config.yaml
intermediate_size: 1024
norm_place: "pre"
bias: "none"
init_std_up: 0.0533
init_std_down: 0.00471
learning_rate: 0.00255
beta1: 0.93
warmup_steps: 200
decay_fraction: 0.933
batch_tokens: 65536
max_seq_len: 1024
train_tokens: 479000000
Each number is 128 + 32 x the weight over its row's rms, rounded and kept within 0 to 255. Layers, rows and columns count from 0. Numbers have three digits each. The size before them is the row's rms in percent of the matrix's.

# layer 10 MLP up, 1024x256, rms 0.115, rows 40-146, columns 128-191
102:165175146101163141146150116116071116111189164115164121102073161181179159118089154097182134198142152154163177106117147073104136125139075182174137120101072153125110165148111105199097058165190133
098:173195130170111117048184142124194142163160189161145081114120113115132110139169119135193167158152146142088102133072149127176116152112155116121116121159092137113136107141133173181162117191106089
105:167137144131186142105141119167132056096138081106134135126120142105083128117112167122144163097080142137125155163150111097205117170187124111118126146107156115125148110113083100154173107162171158
094:177126160092106195133111144115080143107075136163090117092095089144093073152145150116140080102178166197058148146123168135143158132124121134114157088141162148163121095140161140117119087172107135
099:138117186101133162170095168126111154150128049105089115146097121147131124146142158139061083110124120150138135131179092108161153128107105126182114123131151116110224095109159114124142151082117067
101:118155097138123154096137096121182107163176150083125035166136130065123152106075079095095094141104130109151137074127085137123093077033101119150134130135106127151140138118170102105126131134116114
103:170169082150100168126143077097129155130152155132114155086165124160183108123084152157107121146122151121148210132037101125159154086077096138170152127172147118149113112122120086055083149090076131
098:163125088105105178118133114161138147076140073175121188130124155183155163089153097155127076115131160135106115094138092134102114125098112141162195089126085166148120119129176104117097125068197103
100:099073142132169149097135133118115142072078085117157136109150164101089145163112094162121152060151088114092170141184113116217143114076110123138128155132079108132103060154168136099113141094105136
096:158128114107079136116178139137155136149221110166120110101072155158076156152214078125083109098111079133164175191159115154146140105087095130126063101153145147135171140086109191129158129112140087
105:170125175132183130068105116107177112111087121163178114131178108125123195088136134143147104135122141103079194116110098106112189099098146150124117091118132174156200073110128149133137046130088094
097:108050181050090134130128140124165100119171077138098126143168165158117135140110147149115127052192081127090135129060148032179118180142143127118136093099126036114090148142155112045167097109117184
108:078177152126105125183168109192178126107114109121138114143118153125158134154171165137159171155157161145088114153059066139120146104069167100161150130099127071104118107115121127060122085101139101
100:144113119114188145153117132082103123101134130136109091104118147146120128092162178103106096120153096087082098125152194114071115138066144134118156149133109118166157131147127148159097109105065120
096:163073131175139129196139190139098081130126104114162105096162161119149148132098146134166142135104130154157123109133146093073125164139072138146084096174081173146111127143244146162123078117121121
108:118098107110169172086144094182087095169105098146118121116154140118172081050142110118191155188131127192137100179116155164180163133105135163074135185119121160136066082157119140143091104160098117
094:062137204079096121140153108115164124134102095145128195110093131121132106115139130151129134107111157140132097122171156134177086153060104139096017144162139143154098116223146188141159129130141087
089:095118097119124159127084222215171138104108056105173124129117129171058116146129188121129094116135108109162110172166159191138120155106059167183108144211199150134069120170156156103153068095155153
099:164106065107203130126109100110167137106123112100097086093136115099099125146178098133141134113082092099133143180143139098172119162143159151130170184099111192155065155102156162128205144118080137
097:123092122193101165107136145115118117111108143168145187111081161113157138127089167107159117135118127054138114116203074156119140148117178126186129150164132097146118122084172035163118174111091202
101:150117074089105142129158081141105075118098123107167137119139108177103102151120145161165127106094158068085168065137148094196181164124127082135116124114154126147078147060079088191137132152184100
096:122137083135087141141125114117093090157174110117120143132158124086200173221175147163163151076161137136151139131126163113116142093108154120156160140139158117194119107088108100088163196127107113
098:228156167160115067092197098109150134093094056118103165182081110120125103134154106157119151135095136148191150150204144170128115134070146168141134159178144138131150129055132128147105154170132119
095:081160158062135091057107187144129098137141100150096165131135109111133128105134144092181088111154187134140164076163087100089152152120213075145103130119155168164087111111114130128161122111135072
105:095119169143127085129146107140118142095157116196111147074126128052126171058159155120170108132134166141124066098177139101167105119099131092119144156061151104096158134108089107129150147157099133
101:171080110123082158107156128145135215124079120157148172176165115154128090121148186117080137138088146155133139195138135044100164129081161131173055152117128098184107128127065142126154148108085162
099:125102149139099133119124154161115075156098114087100140102143105144146082092145144107161112160191155102134137114135124170174140154140101108135188182109103126146171130126147138098086157111185172
100:189125146091144140108154140128125131104148148124123141102159109097066139090100186080146120143172147094086145115106112179064167146114094152093094176094161154132096114134103067084132033109150140
102:118093140120177145084167120113165114177135133150086115142142145160128165101071113128125088108106131119152087142121114137146195174115111109129111130154115160164181129142130127119177126094120246
089:121112135119085123070086164151112105091098128175072112123092130104151105132137134153098104120112177159108120109102140110178122162150115172153144108133141159181069148092117158164112151174170111
106:160141164144110118112173128167162083119159105136145123171089125093142158109113106129186096156160124148136192175047086129120188191076143145197109137161157094155160108143096097176185100092101184
102:122124161085121166098075099135160114109124146157114118113193121182085123125118157124186067076154136109079175081093160133143135130120104157148144096132138168154154046151122117176153133105095137
099:150116130159184218093156180108168156132126128050174116062146141162123140094156158150106058164144132094133142109167108112104171158138095075133151133150125134099085125224134082171121138070091070
101:129144175160151097122120191109189130145118155176082115073126143117149074157118123092145091164136116174144152107146134138116119166149121066122093075062221070149167178162156151089120154157152140
094:095098153185132163121096102161170068068104121114103139110146181104078122133066152098160102126128126181138142124086180157111176122085107112141174106203175106151117095122147156176151131147105086
097:137091099121107060120154195110200143042095088124157122165130164115172133163097120155087105133084131101133106082170085104095165147149092140166120123120093084171122132072184083117118131116197133
104:111125182128168163139146120128123161130162078112154117084116144104114147140163151119105150108127162102197113154177145172125103103155157139152069166138085069141158087134140088107149195086071146
095:106099150124078116147135085161124139145077208140116133130183153107132106120110111140133178104166109089107144167098113104142185136103128137088152137129239138166095108172161156139165157082144108
101:101151095153113111161126057083147106135106101106090096071116200114213100136153151201120135171110091158159100149120183143134146213110145161124154101144137107143102079132110162121109095049127185
096:104114058115140093110196124155115120107136148057166147124179133151136131175120124121104159143117072134115102163139120108125148118139100152090161150137132133198135132172084140125214146176149117
099:151106124124163129137170128149139126123130128064176052084087162088150164157114134181105103129145101164089155146105116137183124159134120194155157106167115114132112147166131084133154103147092109
091:193138184108118054128111136133140087149083105120086098159148145088094166127117154108133163128135175083133113158161147087097117158167107111107102153103124107129204132099131137105106082127159185
106:108146164138100113073132140087162089103125119139107128096126114137142118078111116187150160087146178130159120152111117150120135154107074136191083042049150179150140117094169163100110135126162115
101:118076077104067150189114085176152130122058117122156142126105214141190193144141124098168082116156134133090124054149117093148100100138093141124154134144090169103151104141128129145124176082156070
103:146122127123131114070077119129144124152147133173102056101100092095173107120132139147107171118148103129091097165129131101153094079101084198134158147105197112092156080050085156102145124122109020
095:154152085123051145089095137139099158100143131145132169115103103152134124143120191149122156144139130111178209116135127097117112108093095119153113171146075089168104086160162163174095116173131070
093:139126146113111166135149119132134134174105122197087136125160100117049108107142069082155101153099145124122160119155132072167142149158099078161120152162151146116164117140134152097154108087152092
099:149093163127092131071134154138170080061117150120159150169152162064090085121097187134128122085101186152117108130150156046156114078141154158110200104149113101122126140149156120178105056128086154
097:111111137136096112098157101122113150098129085142136114088173094103096169133161155100105111148075129150156121115177098151108184134171120115100123137148130100202167087147096097098068153086102148
104:098143143130099166125141118164086140152150123145132166112144126064111110223200185193138139123166110133111146156104074066128120102062091135109110143170101147162141144116092100175101098098161149
103:093138151114151075133195120110166131116125137157140123104152130152146145128120154182142126156085129168152046163169159159140142119089108084084117162085124105129077135133064113105168116137142099
103:145073067129117110061113078171116081134152139155152109146212109094171163178133104124068153087137151095065122136155093135140126170120143124145129164080173144127109156111089118152152128174136101
097:050138113104194134122077096102044132125128113173139185095081093069121189074161127164069059078143128081146121124119150140137151108090054144126062133066105152146070128098130120125120106138084117
099:107196138109155118145107154109155110150143164146142129209106178186124157139088142134099191098134108125129112169136123072159154128132127091109099105113142136164112142163119122150172164059154077
095:137173180079108104145200076132139121154088187108144161161116095121149111128122102167166146125094104138131085125109153132100133111114106091097124174121115208126081143097122142153158101176141116
100:147135147119122158084159111165166190119114082127160099181136058119109128161152141088112115130129095101164073182157146128071178153099132134114125101119157083151168135139107132133164160108099083
111:140167242069100103173087107127118106095128196115193093113146147092149108121142175128157111128123120175110096090146088080193138115116174086130161095155090117158160124104091107135119117149128094
103:171161130116096115119123096105158106151101143057137115103136142146091143113146114185169094135132148123170168105122191105138167159123135107156148133132143155224100131082100131072112159112148034
096:143105096123087168139113127188150138114080165182104151124196171114193099095156140145147100096173153156119171124167118107081137087127111139116147042105136146175160144129158163113159155115166054
103:163114147097077183148080163124110132103088122111154127136102101177135071089088149169190136143181070089199123111126117162104216168085076191080143136114115071128063165125209102125092129145139065
088:140158120172121145113138149134101091130134105178071108086180190112076121133103111148142085139111088084123144074153154119157140157109127128158092119100127068115078099124149161161100116128092200
090:055094165086095102090126079161172135126172164139090112194116221152071125134162070130188077089179129059066082122156100112105059096103123140128127121142107119137105178111125138165148111100141140
105:100129152078192111141128100147143123113157142108153080133095143127135148202124067117136122109145134120072133154092051085131099150152127111120157153104152135135069090110132103186108100137126187
099:140144116094101132115166113146160121101102155126115175093116156189145165219090175193150161071091089165163097168125159098175168160147154073175147058136088098171024099142160137069128099129117133
110:113117073169094121139116104118079137104138159073168125075184134113093165151096157064146167135128162115091110156160174094100099189135121124128123143149122115140158166123147157174114095203118117
092:084074140106132174137112073103088072039074095115118131217110143135124095075177135193106121183149154159178131089086137068136121088165166141140114132157153140157149121112137087193110125112087201
094:178095131105120186103170154101107100115080058138150180135160113143108128187166187145175134072133130090087147137156147103132106137138176155062140157168115141129115170183125086081169158177128130
101:117124129107076168154125105113130169116113117169144149143172150078133187169101163118140135085098143162131163152095135097130148109162177178144084132098149154078080163139145112148088148144106133
099:219100128077136135120172179137034107141107176123117111103070121111083136167109163104180122142116097118220118139174134115126169100114125073130107119091127099114157092147137089087139148180141036
095:108112090112130170102122108124175054076102166115162115101094101083138140103145152083155134151121124112148100091176137133136162088208108118193158093170155126183170149114134106137154136148147171
099:140154106147111121083172158131139125083157146137115115125099127093097149129084123157120141129108123112079186146160098146101188174183114153090150093111161129164208100121137129078186171181136159
092:097182110121192129123091129186096125173111188159100040134151173134110139126115107085134110166134109102148109126109092113087118113171108169180086084154169123162138133173097193114143091165137156
102:122088197117183128152143154150176120113197115133140112125148185142084185103225095110118091150175166089091096149126125121149158146122137135089137151144146119120121168149101081142127169108134120
105:088136143153160065119121130162094121108113078086061129154137133128152166129117167114137137105120186105184187075161168116084098147171098152139047132124045165169147138165201096138110060158078151
100:067126164065083115181121137091124138143103092178122120119097187046129195097171160153139116150143154155129090137189192172119137147117156064208168103126131154131143106104090101134095106161125196
105:118129101112147156116147111156183169112095150156189146112165107119127079104137081120173111125129144151139160144146121095178137077173109121113135117168101091133167132069177143130128103128089129
104:099115133121151112109165130096113054115096175128112079149151130153114126140176133123120146122117132130155139112148065146158182177107172120161099158122110123119096163141125089188129074150151097
089:108127118154120124125085161127123153109101112216110160158178125127122080136145131129135103059146147152119081142145109096086105134147112151157154168079157150144146159124134181130169132144143137
106:196140161106142074146163130128120115134135195137150111082146125137144157112119120128035081171134132111069133145142132127110110171063112152149090144174072138114114066097131116116167148093155140
097:083164056067124134072180087110149133108057097145120079135108133207162148167149146110175144185130042122100118153111153106193106123066116159112143123169116161143146149167099158139117156128125110
093:119158138133170124087111168150118148054176167161160086148088080149063137091121145114135151179086106102117136179182105146176104048108114189116091143168175123119173143109162147115148130156159115
102:175125127127063129139134108120136109168114143203119126157184061173163165122131152105155069107167161117156172148139052095097157123112125107106144116139151070086162120076108165128123071169201174
108:087079105069127117109160188124104135127136046124153054096079122055129133186132152066144184044095115141138151160138161106129159091151146103112155171116118186073176110153150101118152160146117120
104:099090113133162187101113040062162108090109126137141151149139119140182086131108143165161083095103083121144129127111121133148097129051072092149074134141063142119152182145152071149159091102135225
101:152143132080092159138137136082056177134133113154135092080115130124062104125120149139103096141109122134167098110143152058171095149145183120099202143138090121145185106141147141136124135190115131
097:116106126188107128134083202090011083132124156115187085143100146143116160168134097123098166104084089129141110140095162079154124099118067131179094118113099139174076139106195123150122133178150140
088:158114115089096085105101176140176117097148077110119147132092140109146183101170127176086041182135162193134121097184137140067065087165143114121093146159138121106117135108131117121126137132107173
096:168108141114040157122153165144093139148135123121112107103134074109176143134111139104130088152157084121137139088189139110140127162093079124168140084124149153137162140170180149140159106128127121
101:188137048116121145121075052176163127126185140150158090161135135122145112146127136087118178178146093186158150157089156118154154128123078143141064105139054147093140170135151125141180152099149188
108:175146132114125145136136107172163088073090208148160107069156156050161207135139124110097116106152158089119176147125135167179126116143093146118140166118141149123094137139099140136118075124137126
095:125134143106131182108121140099186168130121158127149184172039113099121120139121193137086132079104102128128144157164087155088109159141136143137154130081132081167120163112112123131143112082123205
104:156162132084158151160143070173157091144116167130166078119096130143157140169133086177153126195192090074090128079134095085178089141127077157147185138126109157159063120169188156153146093123117185
101:136127125138101102131103114110113151106076081120125108102152156207117150146148135105088159047114147066129056149121112151157113075155129069117094138139150156094146098111151133122133081154146091
107:148059114058115141119176169191126168154109073182102111134127135112125097148159130122097168151147148136129194178132131147108116160104149123123153154180106120102173127068117142141084096112178145
103:102156122157080115128139078143117140153155100153147131095126139158181078142122114143090116138141144146141096114146105086061113123094142117117140163158112105145109125059141089089110141133086148
092:130072154105139180112130109142139105132110117138122097064097124084147160176103085131133096067158100101125093086122116113110147106136075070201077148167101144143099098098164170112109119150190131
100:068095165094152148126089119169162197070126120165160123106136099162109160173128137119138071130141146125129096152137111097074161078154149128145157153066075159122100141121140099137132075116114127
101:126114147115068147135150172116064064156115116183137092141155162153125157155101138111165140144146111138147108142139144114164068122175110142104073150148111131109197120079116148182125119125110097
109:112073103089106113133155105105104096084085104103109135091142151120102202160120110120088150141127094114088153163172122099104136171142100097152096080147179103087157118150112110092075122098096205
098:131101108143164112074151112147154138144113111116159145139141106129177124118159111109118183180091163043122130141129163076101152162138148136156147128136119147058131115199070132125148143096183182
100:129155180091194109152103162133141135147138100115113107159058122120081073096132082161135128081116132168139099183105130114134076132172127094090110126079076129110117122148120147107097170157105182
099:168108046069178158100096104149125079074125138116126098172136137104123115129103134155093137076138092107166147092161174121080099081207135121121178113161136128122139179121095114137193089140130117
112:128142090104154131156128128115111137063161160074137178110153140187158114120100079139125131124116158171142154130089144172107150108166191128088157112151099110124174087094140143132122136120079155
106:178136141106152150171199109142152125155132104161167118151156148135091091077135162106138089142128084134146128105144115148144118151105099122074141063127132128162084127146096196070107121084116135
096:137132127066115107162120162132169154152177144159184088088101110134166116163108150116143088128133087191154104093177139126058144111141141186064160085105139116124077135076127150100134083092135116
100:087206124115122139101135126161139090138076151117104155129115125117078170070095088118148137075167096146181134124113111155174165151146099156149121196126100171116093081097107123100134112109151152
099:145105133131148189170140098188134133086126161045140101130152112127153094142070150079085155047135111118105099120112159129113125153151145159161089102104148160098197091173131168090162129045107093
# layer 10 MLP down (transposed), 1024x256, rms 0.233, rows 40-146, columns 128-191
098:117165104150138140101110081108146170086119159146133131081101165141133052103122117175123125123165094123111104154120092118101094136151105189186062083073163100156102086116119124109138198107066078
096:157130128152153135148110129157108180145164088099114105103124144068176104145115169141085106146150123164161090169147156088117146094184100141125174084147128157115111100178127191124127080117175138
114:151140185118213100134104124112133123101110112103095145135127151122132088125104105112036106162135134195104122167126146107111184106114168082098164134081065169148099129087048080090105105118107202
104:178087121172122111105118164129161106102129100151126148118104147153084098160053100096186157151136131158074078095123117145156122109120196122154134065052123125082159153096087128033101140150140087
097:108082075122125115127140103103084104063111136201113080189115147151105149150100125126149121116146079124150110135116078089094199147116082125094137137144127154136150150088121154171132093122131098
102:117118156155102152103149138189119112187138151114172202098140126152041123107122155136147199105187104142154127093125107121134088151164161114086041193097120074135128138128130120125081107133157151
103:182139073082125111099161147082095114184154169182077051056074192148149142139131201145172167103108185117122078124143106114142152128039106112145128127102139109143166126154143154138081052124141174
098:146165126108154169154136110163117122119045181118094147134139135106151132149112109131133129063142150083101181093091106105142078106150135159123131086153108063105126101138061120129028110179146167
099:159103160086132078146150176116136124125132128148075126133104154168104130174063163167136178108116112087106158190096099121180137130120119088110145154045142141125088154170100093179138111134128093
102:137149103094192163207100049128098150151106103128130174098155072135102114083128144141097141165065127081134180157131128126098050120129142074182091104095153132112145182153123062126108120103172151
103:120179089129129143151174115058132068085120096173134165144169138131186171119175095162172190184191099088120068100136098148080169157143101117083125116176081109117130184099119115085087078093161145
102:123189153094112134123141128116181088172129125205117111122100085149140139096099172184130146134116103116158100161143103125133150114133112095157068131103163109153165136114113146101118145133143153
100:106118114119106145126170127133124138155180085152155115137095130101136148133053111120082151064130152123185104175109134127162110138083091130105173109139145151115110128170162137155143104182165146
105:119089163121107115142128101115096135139117176155058092140108161136179092115077134062077070126113130115180198099109107124096164108121105096106132124135161125124101141153127115131160074099167179
099:111129133156090172138070117109152101163176136080135104138082132148137158192118116152133080107126081112150174127137067188149141126135176126160085148103152132110117147183117129133182126130090106
108:071066154152101184183154127171150105145135146157056114145144141123158113142166121063090131093167107165184106122110128165146140144149114104133160098160047197126122184084122142150075173109158065
092:128132153123154126149084189111105164127150068073128140136098085102067080146157114013111100119090147092155106128130110112131150138144113220165183075104128169217175121131143138161110118087120137
090:147038139128122208143110114164118163139183133171134167047175175122147162130131118094094151194114134091131118083110120131106095074176129100131146101095078176168147156144136109131086118137161136
095:132131147091131115173084132174127156134078161126158110069096211160139117154128158134135130147105104182155138119135054138124163099155129117107083123132158096141064148167098117172103150108120138
099:152058110105146109151153098158139080133127125135149163129147155124161118163147098140094121124119152133113160089099215181108125093137107104115153127118047163142109130134153090102146182100116177
096:069125103104119147159107158122110168102077089128060115158106160066159076178181078195116108151079142166149114157145121119139138138149114103115139154139146105108116105130145137097106122118106158
094:108095164100098113161131153125157136165112163164135115144075094120153111155144162066159144147098130158085163121086160124169167144165098184082131047079155063195158178108067174104157131136104204
092:118109109135136182054105111129154118148134171147196182152122120101083121112062160064116200124123138149119153110116116132210114137205111130120133166179102151157159163121078158128101115123070162
097:134214134157129107130113130166131115149103156082182138111079134139105163134118169110115113088140078135085108201107121093131130077141153146143152101127067111141110093112158128141136120112185150
111:136100139160089179095088166125113109101158107196129135140096107141128114078150083132176181095109078148130107174103085121166155160168170086154086154099147113082119107080185140074090075104092108
103:130141149088123182150080104109142166145108135195173104162107095180090103112142139096184183098058113090109142149179140104109183088104160117123107159139099113136088160118146167105088139121135076
100:112140120191135071132148093119108132096112132190160227100111177142201149145112098144087094092096112103153118160175121109130085125169175097101103090128163139145172106152138145075082124140063114
099:142145177194122128176155147107119114173109103129089108089151158101121141138110113082148221165118083135162081151101156146119133110138166116175138097150062082134107111136100131084143084074116113
107:103146164109112110171133177132144138123081176119168123059149104061089121150110089143078166117047107163178117100110145090113170039119125105115145118151081077148098133112184157072117180134110140
090:119087144176114137138161097098147129111166138124146152074128123125108137091109156137136128130116079139146162056119118160179147114142093094127092116103080136134150128111083135113103137178133121
108:125072177160109117109069108078127111127154118130133132112169153089139122133117146120104087144170115152135157103171135103151131102104149100120057069140173054110175063100102161108174196138143125
103:124141106101161135180051079099109106084103157120136174158109147135103136053170142147131094177072098128067108109089103129127046154070080182111121082135146149082135119099088113081173136116146154
101:078136130109102095164115157184162140175121150082135118072104101178114124148159143068174113140159151095083112170100099176120146123106147163112097111128102130106182138092114123108119131121076092
100:167144074097104124121139163077114147074094132125168108134128162144131145103120097173140114117119186096069145124081126144139106157112142097136138143106150113163146120144158132123089158141120164
092:115126099155112061207144171073104163085138046141163054173097135061105161106123083156107162165126177114136119141142097129138140147100102153197109141078089170151105105161105114138122156136078125
099:110160122113141139135122130169094096133086127122146076089110149150101080132117137148148141107125095123154123160133140130141103193123173058194151158104101178074117089078103111101122095168097132
108:134246141108096132115093108183122153131171135105132152127123078133101107179153099112075096147128118199176087166142174101131092180085088131116158199100152096100131141131111051174143179129100168
095:149195109065140059149158152149107139155159122107117118151151119095161161126158136129110091132189149119093102183091173132088099162091173158132120079105185110094175117110095159103080102165109109
093:140130098121093166111125174163098158105138112061126089146093165147130123121154143109088174094151125149167181082104121130164115074165073123125115117128135129137129121179152116147156162124185112
107:105155131140156130139154090154141093182106120107140169089119180183168095093127076113075223152096115195082131093095121176222130100171172091172169148089187185102099168084129101118103201165085101
104:131098110105166141171134122162104143194116157087097122130145124106117080088146114145142081124144087079143123112165129116108113079058146157110124124123101125058150094139184144110087122148162138
090:121074122182160180114088163085118102112120151135159146152135159149133129142127127100162133147164136152135117133103199069162072092156136174110059120114134175120119137104111156116155137119114140
112:124105154168111149108142104072157134141069104146152101130088133144149148178095127111112190106044112121177177143122137143205188145101130118113144163108134144147165175128152105101136129160183080
090:153128162151140110175131125102158166121056119113129157111169134153131097141081096124081071136160115089144122054115176108129123186124080130094150144110202130083102121094150094132139093118181099
101:187157119166115145107113098164144104145108178194158078109164174168105100177154134151153171095120098078177138073134071143133168107141141097140147140165155100075138153083130153134161124115138161
094:142116111156074096196108148142143145164101156126141152163194172127073166142081134096071130139073051137129093143073091131125091149129151115182152150091123158105125125074083208161124092152068163
095:100143066077115125149129097154105123126099192124185134123099128126081137123132206094141128065051155128103155139103100082102206161133127107158181155078113096165059092155124118112153121040172116
099:168152068129131109129093075141157107138110124111112148182135172116133151113101082069143105194103109045105080173093149087156102175060145149110155183113140185072204153156097133117140118088108118
095:166131110142142076041146120104150140169164132110148184175109148153166149143148116175075176131101171112096130171165142139141123140091108120142141123132123132177157175165113113079118141081161122
111:138096102180118132119089178070182115113164157136147094154178169134104096138102098148110165087132093128177118134083146146045163095114196153126078113100103141129118148135140124117156068087104084
107:142117112087205145151113178160145172131117119099115160186168124130156125114104132093088163157095131168147149129123167153067140175125092094114093103111131123164156116113122100155107096109114120
100:108139155129128136106128119126108081118126065211133150093076133092145130150154124165128149143111097091149107141104157126138161159200137154121128100150089151080158091130143146080111187160113137
096:134094084150161120129119156118161153133085204134113202108102107184107096185100050146122109188158140110076131135097138158163149084177138094147120095138102124149117121097078137130141168085111100
105:164072101145122094124099145120109116103150118113114127178158121133126128104139075148143141132129091191160171114117120163151122157082156178205131106121096090195187168107055101154089133080212177
094:088104055088137114159116116101126094141158159144128156135135148138134206204133148194148161140097116108101060184124097101109145123132106136144148154156122108163112074143108156092114129135095163
094:092152129120121123144159152126173123120120132111166199183198127184088152123135118113112116117091124164125125078098129097132154113121114143131072169118087165100154153143144144163115124125118147
119:135115106153090108145073104111133087114153127040118104116109196118118174206144093123134132132102127112185140119108130149158101173117129152084163105071090151164097161102166162127116120163149124
099:132130108122174147119110096097118112148074052141113134157126133096127136207135138094144137117161080095152072074122116100064125155135135106173158066090143129120129094132135138078135149142136150
096:114103151161167136129116060092108170142146174103175146133133138111165127156130150211075086053096145119086139091140120133119094138132136145128151177115153112146138120179059112135106116099140104
101:078136163189103150087066103163127155105083156088165131087137141159135140179138153125124080140146129118080105109077171113161177125104118132120109123119147112137167099067164145149119128176140099
086:099161079155105110139108142139163117098126095128181177084057044141167127181133147113079117079138143148091130158081104161090111142107087171141151116126155193153115173106139144119129157108159130
089:213117095165079119119171098102150138122161192062120108093162107156150179132095168142048101133118130166152185118112122179080133132140116159144122098155140145175112142131110176175099104141167140
111:182086066170153122130113153069101083135233134158123117082149144119198149135142106112127129072163123164165108138151112153138134069110121183133080126032106196117106143212168177106129154100140193
096:135143117170178096097124156158053149139169101226130160112164113175091091159147089049108157139127134090167072088124158127153115109082167114098139169171076097158186102134139113113110121131150112
120:126137145157120122164211094216108149073125210188168158102179153164140131118113113155147152128145123108161111116108130129146095115139166126182125114091158123177142119121040141176125095127122116
095:132086062126065180154109129127067169157134181135120073096140132114113131109131130131090105118090121110136092083114170132104152147123181117116123179136091153189171154137160115094094116169121127
097:130153108177175098155187126176172092163125134146127139144119183129101151122134104108098142138073123124088107130105158105137119088133144084099125117157162075085170143144102146127157126124100081
100:115097139164111099020102132123173133122094141147133117153153124132082138133114134104156147090188182123107034162196152116084167137123161110111150161170137091141130118094123159108159107134107111
102:072144127132152085158094138114132111106130069114167132131126058121127138092162118130122167111121175133140106158121135184176135147084122237116157098119144154119135105106118141099086162170126120
098:136125210107107153111140125081162126131143104128110111143166127125118109199130081095173134112172116105134113207141112127125103158138112155165093135100125124110131128100055145058097130134121097
104:114122113112085083165079036093071106162125146145091142140130129130114158094163113156136120098125120167090123177142107191178125142075127144119168146176089115164100101155174194123094148180142079
083:128096093132092105106179078122126106165113131196145132084162118128062148126132098132147132114160135147126126129152145138166138146169159170102134118164130082062156161131136162124099152107158117
099:184170179126136131181119106110170108144199135133123114163070140090094129179152112094099122153093109126089149106064150125149112105136105094174163105150119051132068164148170093132111092120141103
102:141127173089129171126147171160175163150142123089062114134135166114135147092104132120149103125105109164092191156053116167165087155069150143124127147148121101148147142094105180134132111074163101
097:154180150095134162114115099151141114176141169051199091169093127156126140110068119123183080068131113008067135126121117101163068194135117145071113167088112124123141117134144097128094040045130110
112:185148189164136151171136090185107140124161120036151131101147156103137110115124085159147162081145152121172170166118143080096109150115153145124100107121141165143079149096122115109146111124141147
100:142160122136132063127085116132169202119144052122143081122093150145173151116113149073133114141073100143140096148108117138130108153141129154145134114171128167160123107128140175120109108145090119
086:132194089150192144162052133169148150103125159095106164109125129108131096116130202154211107146048067128147160096160133122128059122089130116138184133176168125155119097165147112083059106165134122
103:167129078132139117166126137141164073100165170163178205077155072134110128090155144122136105106119205130161106092130150177137110131158148067092119150126152111116103122091175125130119089132133132
101:156173142126161105156106137126124173130120100112130124181129093089116114136055148158155110093130184103234090136128140107096139121040140194133146122112176154110134144141217138118133111165105137
089:134106113183164176162152145100103069086132116121127088143085169075143101152095107134093119154107076155149093097131134078129123128091170153144133130052171084144178144167093126125111115124103143
104:100137122128137135144126130153140064100095135116119137135071151105103060157123093097075076169154141122136171135068113151179097072118093131129088172141144115061162126129091132170063137130131147
115:099149160086087117088070180073146096109121089147062107103124129096145119153104166109138130099144060125118145127153100151170148092124157163132124143110134080167126120135094153074095186157162130
101:140096057130096139120103166121131138160141082108162097132059154152148100138092085074179142166110148126122053059139124128129096121119119074068152129149093128114090135149143131110117071155167105
104:150179064166110065107140111115095145114152099113184157134112075078130110133127117174087085155079076098095129110186142110145182158111108121138130107092128064166071108178147146136119148123106087
099:136093157125086102101112144112165145109132106157168108127187127111117079151076155142136133121142142171124109146117144143083133127117144138141157152128119109109159150139114152129158133085104138
083:148148158144154132121126144149094192195126189143161138129102122175054112084153096075103132190138158086128161119136144114186141134106176122160112126140115112097112131125084190152118092155098089
096:136113191116129140139087110145127129116128164134110164067061107215055106127158124112142196144138072108102157160139142176103141092071069084194147136114120129128182154153111117136144112111146182
095:060132143159176163144152106126084119144074139103120129165123090182140105122184113125131109128139177092109117117159158120139091135114129139172112099117140121068137136135135119185103150153095090
113:138137104092144156157123099128131157140148145148129210131128143157080141120104092126156159129117111093146154110123053106093125130125122163057078117157110114113164128151089142147180135195097112
092:156119158088131124132148205152146111166084104153091119149106141135119138144084130121112056181142170102156139074072105108167092111131077103168142199165127131148130162135152132180132171128124104
093:090153166129125109148135170127150176056139135090076130174146109149111132121141102117173194119101154108191174141168113145157184130138109147183093134146121042152183094122089110128165146117137093
095:134169116164177153185099164140093101103131137149115157151113082102121113117120138179152085159087141210113179114099106120211149095129142086174117149127146154151124152118191103188130170080151129
109:119110159107067140107126122111181126118074119082087143131072075155155174105112152073130141125228138182141107108133040155125175135073121120144140149162100158124111123091074079129094174100138131
101:122119119112125124135126100117103161144115128107170152097117097144165129087154139166123106074063138094172140092151105173160125104128068154160056186084151121155083137129150102133164090095152160
085:165094112131121077075125098189113144154177094126110144046062147132130132111081140164115100150119115071113115123074165178167140184159131125153141134135169189112082143128103140132156094154100094
098:107155125138159181197154180093114237157081085050125119167116129180129074139142137162117074159102084096189159122146116168201115073144087142179107055180122161126178144106149131134104085128174134
112:143135197169106160109150169113068101129121164138115159148096171134143114160145124073176132119120178097077148175141128110040040130142096157166082157098135179146124135083193125168105134142219120
101:117140120134118131172129100155118120109125144127121055070111099145109158204081092096106121140147157123149091107079104123160094149124123206128072085189155104141125141117164086061179110154106134
088:094165124152113150125155100154174174076153088092139129124146131118109131162117102118127122116120139166098136140110129109135159079093071161098119126101178111120157187125103116146167125139134143
095:110153146192076080160115099105137139160115191111178143106136132083106124170128146117129133086168146144142116105096094129135188140102105148102108137089107145097132102116153151119112134117120102
102:115135149137126114160099156154119128150143079133201115025105068124142129077098139169118113153137170156086125116094134123123107065126151126106113114090152107122123139133118158114170110146147173
108:129119152096146103211115108102167112143127110126103124129164146214150099106194145161158095125182125160100120153136109105186114116132071159151114080159108097126161135070158081107066126163100172
102:197111094110182078148047118074079155131103109161146108145141119070139117099112187160094120160127143096154145140188088102149142138049117098130162101166188074164137127144098160180120135121128115
095:143153111178120169169118125154103166105150100089134087113105136132137153096104111084159115100051124121127143134117154042078143135184090089148112111082116167131141202143109173168088139086102093
101:153106112166150146051148153204105173132147137159104178126131116101167108098196110162198124161108185137178084110155107129147111135106104093103118134150109099076118146127133108149105168078120081
094:145147153149126133141135119119163150186124092101080072111109141097124165129100167154119122136138109076112169163085122143145120139174131124140093166128218064154117129131096145115135111130120115